Weights of a small transformer language model: width 128, 141M tokens.
Each number is 200 + 20 x the weight over its row's rms, rounded and kept within 0 to 999. Layers, rows and columns count from 0. The size before them is the row's rms in percent of the matrix's.

# layer 6 attention key, 128x128, rms 0.159, rows 0-108, columns 0-63
097,241,218,231,204,196,225,208,170,199,177,203,187,215,218,150,230,227,219,206,213,206,188,184,216,239,166,218,210,197,223,178,189,182,207,172,186,220,174,230,196,220,200,191,178,196,218,215,205,175,202,203,187,174,222,226,198,223,212,176,188,200,205,211,202
093,211,213,165,191,209,227,237,192,212,202,206,157,191,234,199,184,195,236,172,207,226,191,218,174,216,209,181,170,183,191,197,194,179,149,199,225,175,213,198,197,156,227,192,192,201,194,189,221,214,190,176,176,196,221,166,195,210,182,183,143,242,226,150,198
085,177,198,221,192,168,183,213,190,195,224,235,203,141,178,197,197,206,204,214,191,225,213,190,231,154,166,201,168,215,194,220,160,233,184,173,197,192,171,196,215,203,191,191,198,191,178,217,230,217,189,219,204,208,235,176,175,174,219,220,176,220,195,203,184
088,182,222,195,203,191,200,182,185,240,214,212,234,206,173,202,192,219,173,180,196,173,180,207,200,156,211,202,188,189,208,236,157,171,171,210,206,168,208,181,210,250,221,195,226,201,218,191,255,199,182,172,181,213,233,200,147,174,218,189,203,198,208,182,197
092,232,242,220,194,190,226,184,204,218,209,210,188,225,199,205,194,205,178,182,185,221,186,185,194,229,209,205,175,213,181,202,196,226,209,206,203,215,231,241,217,144,234,167,239,216,194,184,174,223,172,151,173,231,192,206,225,188,206,199,155,235,161,198,177
091,212,204,210,175,175,200,204,215,221,197,192,186,212,199,212,175,168,218,201,207,176,203,196,184,193,217,184,209,197,193,214,161,221,196,187,153,242,207,210,176,206,162,210,194,226,197,224,171,185,174,208,203,207,182,205,226,203,196,171,204,194,195,178,192
088,188,200,225,187,192,163,207,174,217,201,186,219,199,180,186,203,193,183,211,203,233,215,164,197,169,198,227,208,189,201,207,210,192,162,192,228,194,200,204,205,210,239,226,204,172,170,203,195,209,236,190,189,219,200,158,168,189,177,227,211,213,197,185,201
097,224,228,171,203,235,181,212,210,206,194,165,181,224,214,178,187,188,214,148,205,202,213,225,175,212,183,190,190,183,187,223,215,205,182,217,214,209,224,223,201,194,181,222,199,216,179,218,201,221,205,181,168,215,190,233,142,209,223,164,216,181,210,188,195
088,232,171,227,235,215,178,208,239,186,188,193,207,167,201,162,215,210,174,211,187,218,191,213,196,192,184,193,210,223,171,173,202,206,175,228,194,211,209,206,158,199,191,179,208,231,228,181,173,214,209,180,174,195,225,228,205,187,199,209,212,204,185,165,220
096,173,214,214,200,221,214,257,197,190,193,236,184,172,202,181,161,185,239,181,146,208,199,190,173,220,209,220,191,181,201,213,216,191,191,191,197,198,186,194,209,206,234,193,185,174,197,192,203,172,216,197,222,202,175,229,214,197,199,186,171,185,216,173,204
101,219,186,211,224,183,194,205,218,202,194,199,191,210,188,228,220,190,204,217,254,225,191,201,192,216,187,203,195,212,188,196,233,200,188,208,171,196,229,196,190,178,202,198,226,146,203,219,187,167,174,262,174,169,206,229,221,176,183,211,193,198,250,190,236
114,205,208,206,236,205,197,182,214,204,221,184,201,198,213,202,227,211,210,203,172,208,249,188,190,221,197,185,199,186,174,180,209,189,212,204,205,173,185,210,201,193,148,204,243,215,174,214,189,217,242,196,217,218,183,206,193,181,214,185,198,228,210,186,175
091,192,194,232,202,176,209,192,184,219,184,175,214,180,207,208,186,200,211,198,199,168,205,179,236,228,208,158,224,211,207,183,196,200,186,191,244,190,204,210,213,188,179,207,171,165,157,205,202,180,191,180,182,222,161,210,185,217,205,194,209,201,191,198,219
089,255,211,224,191,186,224,213,211,183,199,176,159,188,188,244,219,187,246,219,176,195,215,212,214,247,183,172,205,190,203,177,194,191,202,210,200,197,192,177,213,210,211,229,183,222,226,243,233,239,184,212,185,201,169,208,222,203,222,175,198,231,173,215,183
099,207,168,182,203,203,180,190,167,194,267,194,223,183,219,210,221,175,193,190,193,231,220,188,204,206,216,177,211,205,220,197,231,223,170,143,191,201,216,209,179,204,205,172,203,202,196,210,192,184,186,155,218,206,221,203,234,178,165,201,191,236,186,178,225
097,224,189,201,176,181,193,195,173,206,186,200,172,213,186,216,206,192,193,212,236,202,194,196,195,211,207,230,200,191,203,254,206,193,235,204,200,208,197,226,214,202,195,177,191,191,179,230,180,156,193,202,185,173,149,176,211,190,188,214,183,190,200,216,186
101,198,208,204,193,220,186,211,193,194,227,234,169,198,162,207,208,214,202,164,196,201,230,175,181,163,164,214,204,191,180,217,193,188,227,233,218,188,158,178,182,208,207,226,205,223,184,211,193,202,220,216,182,224,185,199,217,200,204,158,208,218,225,199,236
088,187,205,201,190,191,178,187,222,168,203,213,209,216,202,235,178,217,189,188,220,194,192,163,192,186,195,233,173,207,193,214,182,225,245,221,190,218,223,167,209,164,165,209,233,230,210,208,178,225,172,199,240,205,198,250,177,167,198,205,152,188,219,198,220
093,233,227,214,200,227,216,177,209,195,221,232,188,213,213,197,212,216,185,186,205,199,204,178,202,222,210,175,170,201,197,195,180,213,218,180,197,173,191,168,200,182,168,171,227,194,174,218,199,210,196,238,190,204,177,224,214,219,190,199,188,202,158,209,164
088,213,205,210,217,204,200,163,215,205,162,166,163,175,206,152,221,197,165,191,194,194,220,154,203,207,236,141,178,181,167,209,195,196,210,216,212,195,210,220,175,183,204,192,220,206,197,219,167,194,189,237,195,201,205,188,209,195,181,206,199,186,210,218,232
086,178,201,183,202,166,202,183,183,190,196,231,214,217,227,209,184,190,203,188,195,161,193,217,230,209,157,194,246,219,175,211,186,214,220,187,184,202,234,206,172,189,215,194,217,186,164,206,245,218,202,172,215,205,170,193,203,209,183,188,215,212,187,180,212
095,201,159,223,198,178,205,168,159,164,199,187,194,192,220,193,192,205,245,229,212,211,234,192,189,176,193,180,208,191,177,177,204,211,194,222,186,193,205,182,177,203,184,206,183,233,203,208,216,207,178,220,218,212,238,164,195,192,207,225,205,196,205,225,185
084,231,191,190,196,176,192,181,205,202,189,200,236,215,240,167,179,218,212,184,222,211,170,213,201,204,156,212,189,207,200,189,216,187,202,234,204,193,220,206,197,214,219,219,201,157,206,201,187,193,162,221,223,221,210,214,216,206,190,222,196,214,239,218,189
095,189,236,189,181,197,205,199,205,183,206,226,182,189,206,197,204,232,195,210,201,235,189,183,211,181,191,217,198,218,204,194,170,202,200,201,229,223,230,200,213,179,228,181,160,170,207,206,182,186,207,189,214,225,174,230,190,210,202,170,160,191,241,211,179
094,193,206,186,188,183,214,193,166,204,188,203,210,170,203,190,187,190,179,174,226,221,193,213,254,197,189,223,234,213,213,200,213,206,216,194,173,221,171,181,225,226,230,243,177,215,190,180,193,181,177,212,183,201,181,212,209,211,200,201,217,218,189,230,237
095,231,192,195,183,182,204,201,202,203,195,170,213,217,203,159,207,223,190,189,195,257,209,200,198,196,208,232,207,196,180,195,166,234,211,191,175,168,205,173,223,205,190,206,173,219,209,175,152,175,218,192,198,176,192,209,213,168,215,158,236,196,195,196,183
092,232,194,225,228,219,234,242,219,200,186,195,192,222,200,184,224,177,180,231,199,204,196,177,216,220,204,223,218,139,226,185,219,236,211,197,188,189,216,197,202,190,181,217,170,209,219,194,186,184,166,161,199,220,164,208,210,221,200,184,195,225,167,222,210
086,187,228,171,191,206,204,226,183,195,193,200,253,182,170,221,202,239,216,200,218,178,207,176,215,179,205,214,178,223,209,174,229,209,180,194,202,225,201,208,208,196,191,182,207,166,216,225,204,190,234,194,204,217,194,187,186,191,204,194,243,190,194,229,174
092,170,220,169,214,209,201,181,217,199,223,219,196,219,211,158,229,226,180,185,175,187,194,223,184,193,207,230,192,198,237,192,226,185,216,183,197,201,253,165,173,224,184,187,201,170,218,190,198,189,174,197,199,215,195,203,184,188,184,169,170,191,206,211,189
085,165,181,216,194,211,221,199,205,196,229,168,181,188,148,227,234,192,181,179,203,177,202,196,191,189,226,211,180,235,177,198,169,172,224,177,200,237,187,160,199,232,176,197,198,202,165,183,183,209,186,219,218,178,216,222,222,183,199,226,167,196,220,171,179
086,221,159,234,215,207,186,189,201,208,248,185,202,206,206,222,168,198,199,191,183,203,202,214,182,221,231,231,229,211,200,157,232,222,224,173,203,172,183,206,202,169,184,189,195,203,220,200,185,182,221,214,229,207,213,190,220,160,192,177,175,212,209,202,187
102,174,211,183,185,225,181,187,198,190,210,197,182,216,202,210,162,232,174,174,206,237,195,227,186,184,175,217,193,201,209,229,187,212,194,191,223,242,174,208,211,207,171,191,209,198,221,215,233,203,195,202,224,209,235,198,197,201,154,221,176,180,203,216,227
103,206,222,217,241,185,179,208,202,220,194,185,199,195,180,198,208,245,213,198,180,181,191,186,183,204,188,187,193,205,193,231,202,193,224,214,178,200,219,223,210,230,187,238,210,228,188,196,172,241,186,199,233,171,203,239,245,211,232,191,209,224,185,182,166
103,227,163,182,200,165,225,187,216,213,176,194,195,182,205,162,201,178,158,197,189,186,214,205,158,183,221,211,160,216,175,219,192,230,216,230,192,192,177,199,197,223,169,218,175,219,210,190,201,217,191,218,218,202,205,203,204,226,190,234,198,195,218,215,173
096,191,189,162,200,227,191,195,232,196,205,176,176,190,200,210,197,168,203,232,189,216,200,188,171,209,226,171,176,183,176,151,218,211,173,230,231,219,187,222,204,210,182,199,204,209,235,190,200,185,182,188,205,199,215,189,192,194,227,208,229,216,181,172,225
097,177,201,161,192,217,191,202,206,209,177,195,194,188,229,193,216,192,209,182,216,182,156,211,256,220,228,191,194,191,192,224,170,192,194,200,215,212,194,194,206,195,214,176,154,189,187,195,216,189,189,242,193,233,220,202,207,220,201,181,184,198,202,240,211
099,200,198,264,178,186,218,200,202,204,159,216,189,170,228,180,177,200,206,185,212,181,204,174,182,229,152,172,199,197,185,197,169,225,224,227,190,263,195,194,226,186,183,193,202,228,206,183,198,207,172,198,215,190,159,224,222,190,197,182,179,205,195,198,216
098,225,206,172,185,195,227,204,254,183,195,208,187,191,186,166,198,161,184,213,187,187,197,190,190,196,196,187,211,202,233,175,207,222,210,187,185,202,232,219,163,250,198,184,182,179,196,206,149,198,213,203,185,218,169,202,227,234,198,205,201,201,188,209,201
114,238,220,191,144,176,226,223,221,205,211,217,212,188,168,233,173,235,201,178,197,228,194,188,176,200,174,180,220,163,188,198,172,154,182,196,210,197,193,178,190,179,193,234,189,248,214,191,226,208,241,203,213,166,220,197,201,211,203,212,187,194,195,218,184
091,188,207,169,159,211,174,180,167,192,195,209,213,215,204,175,215,186,182,220,221,209,197,234,215,214,173,171,202,217,215,193,176,175,203,201,223,207,221,215,217,183,240,177,202,216,182,191,183,176,241,219,205,178,227,187,188,207,213,193,213,235,178,210,221
102,242,199,206,194,183,189,187,165,204,217,209,229,187,151,198,208,186,196,213,227,232,179,196,208,194,170,188,224,194,209,187,187,194,148,161,199,226,208,228,207,217,221,192,174,183,221,244,212,158,194,206,222,175,193,192,174,170,224,183,182,207,209,208,179
098,191,179,188,180,225,179,195,186,195,218,193,188,237,183,213,205,198,231,213,194,210,212,152,226,178,207,186,215,199,244,218,204,214,214,209,218,196,182,180,198,208,185,211,185,193,149,183,202,170,203,185,206,211,193,198,209,204,205,228,176,224,164,210,175
098,179,213,210,214,210,190,222,223,174,199,229,221,207,183,184,192,190,200,202,140,183,208,230,182,206,210,201,210,211,178,183,187,203,190,214,184,220,197,197,188,178,179,188,217,245,214,215,210,232,225,181,185,222,214,205,219,187,232,209,176,180,189,162,160
102,229,201,188,195,213,238,175,226,193,215,180,191,222,157,219,202,182,208,188,244,227,179,200,197,175,204,218,179,239,251,201,207,200,216,179,187,204,223,208,172,174,186,198,214,230,220,214,179,187,205,192,186,195,235,231,202,169,189,199,160,186,201,186,232
090,202,220,219,222,213,166,199,196,229,195,199,152,198,190,196,199,209,194,200,185,234,215,202,189,215,204,222,235,188,190,200,184,219,179,233,260,180,160,165,194,195,193,193,205,216,169,189,222,203,197,199,172,204,182,191,189,216,200,177,191,195,194,208,184
109,191,250,194,192,216,165,219,188,196,221,192,213,202,196,173,218,182,226,199,192,257,188,179,204,194,207,213,194,191,209,204,159,189,231,211,198,181,175,196,221,206,181,228,192,182,211,177,207,207,245,182,195,202,189,196,156,216,225,182,194,208,180,222,205
109,193,214,198,207,155,185,180,177,183,215,191,170,167,189,185,189,181,247,222,223,221,190,184,175,205,209,197,204,201,191,189,216,211,209,186,199,218,228,229,223,194,198,174,181,190,211,213,212,159,203,202,198,172,222,157,192,193,225,186,188,204,190,217,155
100,203,208,201,219,219,208,190,251,173,192,195,185,216,181,188,211,198,195,191,169,214,202,224,224,192,179,211,222,188,189,158,175,189,188,199,191,172,202,166,222,221,223,199,221,193,247,200,218,222,200,223,204,183,223,203,167,206,250,172,225,206,213,195,199
099,186,181,172,203,176,206,212,195,192,182,185,171,215,168,186,186,214,196,207,202,218,215,241,218,222,209,224,210,203,187,173,165,204,173,171,241,159,198,205,208,198,219,214,172,220,185,207,197,184,235,229,217,207,193,213,225,195,194,217,233,190,196,212,228
087,193,162,183,196,223,196,213,204,201,192,180,219,188,187,203,195,183,208,208,198,223,208,183,192,246,231,231,192,190,187,198,201,146,178,197,195,178,215,216,211,179,233,179,162,177,198,218,201,207,248,175,211,227,219,188,194,232,187,161,194,203,183,162,213
112,208,188,190,212,182,233,195,187,219,181,228,207,227,211,208,211,207,207,166,209,213,159,190,216,201,223,221,249,210,197,209,217,203,206,223,198,202,198,210,265,220,231,187,191,186,210,176,188,211,203,223,179,188,192,182,212,231,187,237,211,200,171,184,204
111,213,178,188,193,225,196,185,183,211,221,176,193,197,202,204,239,217,192,186,202,173,216,203,180,222,209,168,172,183,171,211,191,181,186,220,226,188,237,182,200,194,193,207,214,217,181,197,195,221,206,168,218,197,179,204,233,217,199,206,173,224,248,197,206
104,201,209,177,194,208,177,212,199,177,180,236,207,199,209,188,195,199,214,197,221,228,217,229,224,215,188,240,203,182,218,199,176,227,260,210,189,213,192,194,185,219,228,212,173,189,210,188,214,188,197,200,230,187,199,212,173,156,232,193,213,171,209,198,196
121,209,229,188,202,190,203,179,209,179,220,190,226,207,180,198,179,217,185,217,206,240,208,181,187,174,175,199,221,173,189,198,221,196,221,195,186,213,202,228,202,188,172,195,188,202,184,206,234,200,187,222,219,214,188,174,190,192,226,177,215,219,217,191,205
107,166,199,233,202,171,217,201,178,199,209,190,180,211,178,219,201,231,218,219,204,241,179,205,208,178,174,236,192,222,214,216,166,187,213,198,196,212,187,203,211,212,207,213,176,185,202,245,192,176,180,251,204,191,183,206,236,198,192,167,194,183,214,188,215
099,159,255,209,177,176,213,217,175,195,197,178,200,250,214,194,209,194,142,165,202,199,216,205,223,208,193,190,174,211,193,208,195,176,203,167,166,195,205,219,232,194,200,207,215,183,194,176,162,194,176,181,197,224,202,177,193,218,178,188,202,193,213,203,217
119,180,204,168,178,195,188,202,202,174,203,212,211,225,213,211,199,178,170,187,181,223,218,167,192,181,222,171,192,209,198,198,224,205,243,203,206,191,203,245,202,182,192,175,213,172,168,196,188,212,208,227,179,211,207,192,193,223,172,228,190,217,208,191,221
101,198,183,170,223,201,156,184,238,188,212,202,185,196,174,242,207,173,220,228,192,230,210,194,163,173,230,198,185,184,207,237,174,213,182,210,231,158,203,202,175,198,186,163,215,211,210,228,212,194,233,191,207,252,178,215,186,200,185,180,206,170,207,197,194
112,202,200,228,173,213,182,225,164,236,167,187,187,218,226,184,186,197,213,210,210,168,174,212,190,214,202,237,215,200,204,174,204,213,177,185,163,200,172,197,212,233,194,207,190,192,198,199,198,166,193,199,215,218,190,203,216,193,195,226,223,211,182,217,178
096,201,194,192,198,185,165,195,230,178,220,191,159,205,174,201,244,213,208,176,192,221,190,191,218,222,206,213,212,198,250,214,232,232,190,179,213,216,180,230,208,195,187,183,221,180,213,201,180,216,208,186,217,211,189,182,204,192,210,206,216,213,187,212,204
095,193,213,208,183,181,198,190,203,198,206,183,217,176,241,224,214,175,205,174,183,212,207,219,210,227,216,195,180,197,236,191,203,234,209,218,198,202,219,205,218,189,218,207,178,153,207,210,164,213,203,164,196,200,163,166,194,160,167,198,186,199,197,203,213
106,219,206,221,232,220,235,229,225,193,228,220,178,213,194,207,251,181,236,197,211,213,188,193,189,208,206,166,217,213,182,183,197,225,159,226,210,190,214,226,168,186,216,173,190,208,214,188,203,185,193,233,221,226,226,202,174,201,189,175,171,200,220,179,193
103,160,206,251,172,205,175,187,188,185,194,193,182,179,164,183,191,205,166,209,215,203,213,212,219,179,170,226,166,199,185,178,198,179,196,172,189,200,225,192,178,202,218,229,168,247,190,200,195,189,233,218,200,173,210,218,207,225,202,161,229,191,187,242,209
088,168,218,164,186,205,195,225,223,216,151,219,222,194,187,228,201,189,224,197,178,195,219,197,231,223,207,180,226,180,215,220,179,166,193,200,168,199,196,204,218,216,196,212,236,191,170,219,206,216,184,197,204,198,205,216,233,240,192,196,160,252,199,185,166
101,186,194,226,218,175,183,190,202,166,223,183,204,162,162,182,203,214,192,230,187,192,164,202,190,180,215,215,198,223,209,177,211,179,198,193,221,230,188,205,210,214,265,138,183,193,211,224,225,180,206,186,205,212,158,208,224,201,178,209,176,181,226,223,196
108,214,199,225,187,215,196,216,206,192,195,226,192,213,190,199,214,211,188,194,177,214,211,192,176,201,182,152,195,178,185,212,167,138,198,240,188,207,174,189,215,191,218,190,205,205,196,187,251,229,218,216,198,207,197,222,170,183,192,178,215,225,207,173,193
104,220,229,181,160,196,181,171,190,204,176,220,182,205,179,175,173,190,187,181,193,203,170,221,232,197,209,215,179,244,210,217,191,193,197,172,216,205,209,196,207,210,174,214,189,224,192,202,201,212,177,194,183,217,207,217,230,205,152,172,199,228,168,217,218
108,195,197,181,191,212,200,197,190,217,204,234,212,212,198,133,217,192,178,228,219,247,187,226,168,207,172,207,175,171,238,190,215,211,200,194,213,213,240,170,174,192,200,188,191,220,240,182,178,198,205,194,205,211,207,177,203,215,176,201,220,234,189,211,161
108,180,248,194,207,217,229,185,187,191,165,247,198,186,207,200,182,224,206,202,209,159,234,222,178,211,209,188,182,214,222,219,212,202,194,195,220,228,189,183,193,237,186,204,209,182,203,196,229,202,226,192,189,213,181,160,191,207,179,213,202,229,184,202,178
121,208,200,205,145,166,182,171,178,198,211,204,223,218,224,205,197,189,199,201,228,196,207,180,199,171,203,206,170,211,218,172,179,184,228,188,195,190,201,210,199,163,194,203,224,185,142,219,200,194,160,181,191,217,198,178,238,203,220,171,200,239,196,232,178
105,190,211,197,176,212,229,190,189,174,183,227,200,164,213,201,182,228,206,185,170,186,199,182,190,203,197,201,210,188,199,208,205,207,238,208,197,192,164,207,200,198,201,230,198,220,184,173,199,223,214,161,191,226,222,205,202,198,214,192,204,197,192,221,216
109,249,241,166,207,185,204,206,223,206,189,221,217,220,207,220,188,211,159,191,207,225,168,180,208,150,198,192,155,208,184,205,202,208,200,218,196,197,211,190,208,189,237,194,193,186,207,212,220,187,176,210,210,176,214,193,219,167,187,219,183,229,234,204,182
105,181,177,197,218,207,238,197,190,216,205,182,174,189,201,193,222,151,212,191,193,201,226,197,247,212,178,165,240,230,189,203,175,149,150,193,225,199,244,212,177,210,204,178,197,199,216,203,203,181,168,194,176,201,202,182,200,201,213,231,200,189,191,226,191
114,193,173,178,178,207,210,233,190,201,199,188,186,195,227,199,201,174,241,216,203,213,143,203,231,226,207,205,174,173,219,201,185,194,185,199,184,210,182,174,202,177,238,203,163,194,209,196,216,197,189,211,186,166,207,202,226,182,204,177,196,185,186,239,189
111,178,184,184,195,184,180,190,191,210,188,197,219,218,212,178,191,219,224,220,187,172,225,171,197,209,142,211,196,233,196,219,201,206,200,195,236,197,184,180,239,181,186,213,190,180,197,189,203,208,216,180,217,148,213,162,190,208,210,213,206,175,175,205,210
106,197,204,209,245,202,204,200,218,236,195,197,156,190,175,171,231,197,208,208,179,195,197,197,226,230,210,174,169,216,158,203,185,178,187,201,191,190,208,178,200,195,193,196,213,214,210,184,193,216,193,206,177,205,197,199,206,220,185,195,185,234,211,180,205
109,183,190,188,213,217,181,198,209,158,208,185,222,203,196,232,191,244,201,174,166,197,189,164,189,213,165,187,173,222,203,223,193,203,170,201,193,192,184,200,195,198,204,163,219,180,159,208,200,207,230,189,182,222,225,188,215,200,194,180,220,207,213,210,199
108,206,172,212,176,177,205,199,184,188,197,200,207,203,219,204,210,246,204,240,215,201,200,198,193,194,219,137,221,212,171,198,240,170,202,178,209,201,239,245,195,206,209,192,161,211,171,192,166,200,215,187,210,216,203,202,217,198,201,215,179,201,175,180,218
119,222,215,207,169,174,247,188,220,192,217,158,181,188,197,198,206,184,195,212,225,208,209,217,210,192,212,214,173,182,176,172,201,187,200,222,211,219,212,190,199,207,213,240,229,203,198,190,182,218,196,162,202,176,208,248,219,217,210,195,185,195,207,230,204
116,216,174,180,200,223,170,210,215,198,225,209,247,211,208,200,200,166,212,197,223,173,204,245,160,201,200,172,195,223,184,197,201,214,191,233,203,231,208,193,170,165,229,227,231,214,219,185,198,227,180,165,213,190,180,209,216,182,184,198,228,198,195,159,235
111,186,231,220,216,205,168,194,183,193,173,211,186,220,177,193,200,202,216,186,192,210,204,198,194,194,195,219,195,188,176,184,183,194,247,228,222,208,205,199,165,224,182,189,183,236,184,221,179,200,218,199,190,191,227,183,186,224,203,211,218,193,249,237,202
112,217,208,236,188,194,240,174,216,217,189,233,172,210,219,171,206,184,182,221,210,170,183,218,204,193,163,183,210,170,151,213,189,197,199,179,172,209,197,213,211,227,211,213,201,191,198,185,225,218,196,215,248,215,182,194,200,202,220,210,200,180,197,221,220
108,145,198,194,199,182,196,222,225,199,222,187,232,224,205,221,210,176,192,204,167,181,213,211,180,214,193,187,204,185,210,187,197,220,223,192,230,182,211,210,202,177,219,181,190,233,197,215,198,192,227,241,207,209,205,235,183,195,193,186,211,180,149,199,184
110,210,210,185,181,189,211,233,181,200,181,202,170,202,211,205,196,178,210,207,186,173,210,178,183,204,235,205,169,170,175,196,237,237,157,187,194,202,219,229,199,215,141,182,199,188,199,210,227,232,177,223,194,201,195,209,211,187,171,191,181,195,228,213,194
107,180,194,193,186,198,194,221,188,187,203,209,186,205,236,183,177,215,165,176,160,199,224,207,186,207,197,220,183,209,222,209,164,214,207,227,151,175,173,216,195,204,230,216,199,174,190,215,226,179,208,206,214,174,181,198,190,204,200,201,170,224,234,209,189
115,206,215,219,188,216,175,209,189,196,211,184,210,170,181,205,194,208,198,216,208,214,213,224,144,183,181,186,212,220,224,187,206,224,213,205,208,181,218,229,172,185,195,193,187,192,241,230,224,170,177,209,193,172,195,189,204,205,183,210,189,176,204,210,191
116,169,188,175,155,162,179,210,175,194,188,216,207,233,203,168,220,200,203,167,231,206,228,186,201,194,187,208,222,184,207,237,197,192,224,196,184,221,188,194,228,221,198,214,174,190,160,187,202,185,209,224,190,206,207,200,194,205,165,208,209,198,190,229,208
103,226,193,192,205,182,198,188,162,183,233,190,213,221,211,236,187,224,213,198,183,179,200,186,203,245,200,191,214,211,203,172,217,192,179,219,171,230,191,185,190,195,170,192,211,233,190,205,170,196,193,195,228,213,203,221,197,194,149,196,191,241,217,218,237
111,203,209,171,180,217,184,218,265,202,214,211,189,192,199,183,187,181,219,181,200,195,196,202,179,199,204,208,208,219,207,184,196,191,188,218,194,180,230,197,195,206,171,186,233,221,238,188,186,194,198,198,203,224,197,196,206,220,212,202,154,209,201,189,180
102,201,223,244,208,189,179,182,174,194,203,212,219,205,230,186,242,210,199,154,187,165,191,234,187,171,193,196,186,208,216,176,178,202,205,206,212,221,207,192,167,181,190,213,232,212,165,197,197,228,194,208,187,162,158,241,207,213,238,185,205,166,242,203,191
108,221,211,178,190,193,220,190,176,244,231,168,181,157,191,199,213,165,189,177,198,176,188,198,213,232,203,224,173,196,204,206,215,186,172,182,183,211,192,228,185,193,220,225,190,169,215,196,205,191,179,184,186,189,184,181,149,186,201,207,201,231,223,180,209
112,196,181,218,208,180,206,175,188,209,196,214,230,193,214,216,175,209,204,180,240,173,210,205,223,222,194,203,206,221,185,225,209,187,215,201,187,192,210,180,216,172,223,183,220,181,207,208,211,175,222,172,182,240,156,185,216,207,205,205,159,192,225,201,184
105,176,182,222,207,224,195,205,229,205,211,232,163,210,183,204,209,208,201,241,177,238,232,237,214,194,221,224,174,172,209,195,193,196,186,173,223,230,186,193,162,164,180,193,211,219,191,204,174,220,200,201,229,213,192,207,244,188,166,170,201,211,220,168,194
113,168,210,183,222,200,166,178,198,212,190,165,181,212,199,214,217,196,183,192,193,235,210,204,174,199,195,156,159,146,206,213,246,185,171,190,221,212,203,203,223,176,193,165,227,166,182,235,199,203,218,199,179,180,209,184,189,190,179,199,188,195,207,203,203
116,182,173,194,178,191,167,199,219,206,163,170,185,212,177,217,156,224,219,185,214,157,228,182,202,194,207,212,202,212,187,212,218,200,222,190,197,235,208,187,167,203,205,228,177,213,232,204,167,230,153,216,178,173,206,260,190,203,210,198,191,201,184,188,181
109,197,181,170,223,211,216,203,198,186,171,187,190,220,233,218,189,192,190,187,204,186,208,187,182,178,220,189,217,193,250,211,185,179,208,201,184,206,179,171,180,184,170,202,201,247,201,214,213,220,192,189,197,186,224,211,207,197,229,202,193,180,206,204,212
086,206,198,192,230,221,186,175,224,237,172,192,203,199,191,218,182,218,191,182,163,190,200,157,188,224,217,173,215,199,188,176,207,192,203,198,186,216,199,180,200,195,180,183,169,178,211,190,211,219,196,214,217,169,205,214,226,230,186,195,196,208,219,178,216
096,212,210,234,231,186,202,200,187,187,180,204,215,201,181,210,232,170,185,166,217,164,186,203,196,192,209,224,189,207,165,220,174,187,200,208,223,171,175,199,177,175,210,190,205,193,209,189,191,201,216,200,198,215,186,217,176,220,233,230,208,214,166,227,203
089,174,189,183,180,194,211,206,192,173,220,215,214,167,171,203,163,193,172,209,224,205,192,241,193,186,178,232,226,198,215,183,221,225,180,199,221,240,197,173,194,192,246,202,176,200,200,236,177,210,177,178,182,219,216,169,186,192,204,199,188,203,215,210,190
094,200,184,202,209,191,209,201,180,190,202,197,226,231,207,211,195,175,228,186,204,206,212,184,186,144,189,221,232,166,229,169,191,217,214,212,171,176,166,155,216,197,202,183,186,195,179,201,196,196,222,174,203,205,181,221,204,184,166,200,204,198,198,232,170
092,174,217,238,209,218,197,213,182,201,227,214,227,180,196,207,154,173,191,161,179,198,204,207,181,193,207,204,173,210,227,212,187,196,196,226,201,198,210,176,178,227,226,213,238,214,194,218,205,229,206,181,160,223,184,197,220,222,213,179,198,170,223,173,222
092,184,148,206,197,172,192,178,177,182,213,212,204,219,218,208,205,224,192,220,178,209,234,182,186,183,203,201,183,229,223,221,205,192,233,203,185,254,176,199,191,182,173,185,192,193,190,199,207,210,215,227,204,201,189,167,187,204,180,201,184,203,214,208,200
087,192,178,177,191,158,206,198,203,188,197,197,199,206,206,191,230,209,222,202,190,186,219,167,198,206,212,206,210,187,182,195,209,231,218,224,225,186,213,203,234,188,205,246,189,198,221,184,154,207,200,206,244,200,165,224,184,171,194,208,227,165,206,185,226
090,186,188,188,205,211,209,168,197,185,245,202,217,191,216,217,194,188,195,203,218,225,227,170,184,178,198,191,179,214,183,184,212,176,219,240,203,181,230,214,185,178,159,204,205,207,196,201,212,197,215,175,231,221,217,187,172,167,214,196,210,173,176,193,206
098,203,201,179,191,214,176,181,220,156,188,176,208,219,187,230,177,201,180,237,181,204,224,181,161,228,189,221,189,210,226,180,209,206,209,220,214,188,206,178,210,213,189,198,227,201,177,204,218,191,204,153,204,218,197,205,198,225,210,191,209,209,203,218,195
097,179,235,180,195,202,197,187,211,189,173,185,200,213,186,210,178,188,222,206,257,201,180,175,213,203,190,216,189,156,213,216,197,212,201,205,192,172,198,205,208,216,217,222,208,180,215,202,169,209,199,202,185,205,192,185,145,205,223,187,230,203,147,166,224
092,214,185,204,206,190,182,227,176,162,189,202,209,184,232,227,170,223,214,195,211,201,203,176,179,204,223,227,188,224,178,214,189,167,197,177,234,191,203,240,207,214,205,180,206,156,205,186,217,160,191,181,225,220,222,190,213,183,162,178,195,153,211,222,208
098,158,194,211,203,183,202,205,196,199,205,225,203,208,223,191,198,190,183,201,206,222,214,209,221,185,195,221,189,200,230,221,180,149,234,182,181,189,184,163,203,230,220,223,160,202,221,222,185,189,181,161,174,194,195,229,167,200,212,212,147,180,196,242,210
097,189,211,195,200,218,199,214,223,176,190,221,204,180,194,196,196,190,238,223,191,219,180,217,183,189,201,197,198,206,178,196,205,201,212,181,215,217,225,195,215,231,214,210,175,202,199,191,199,205,190,159,183,210,225,154,201,221,172,228,205,186,202,225,201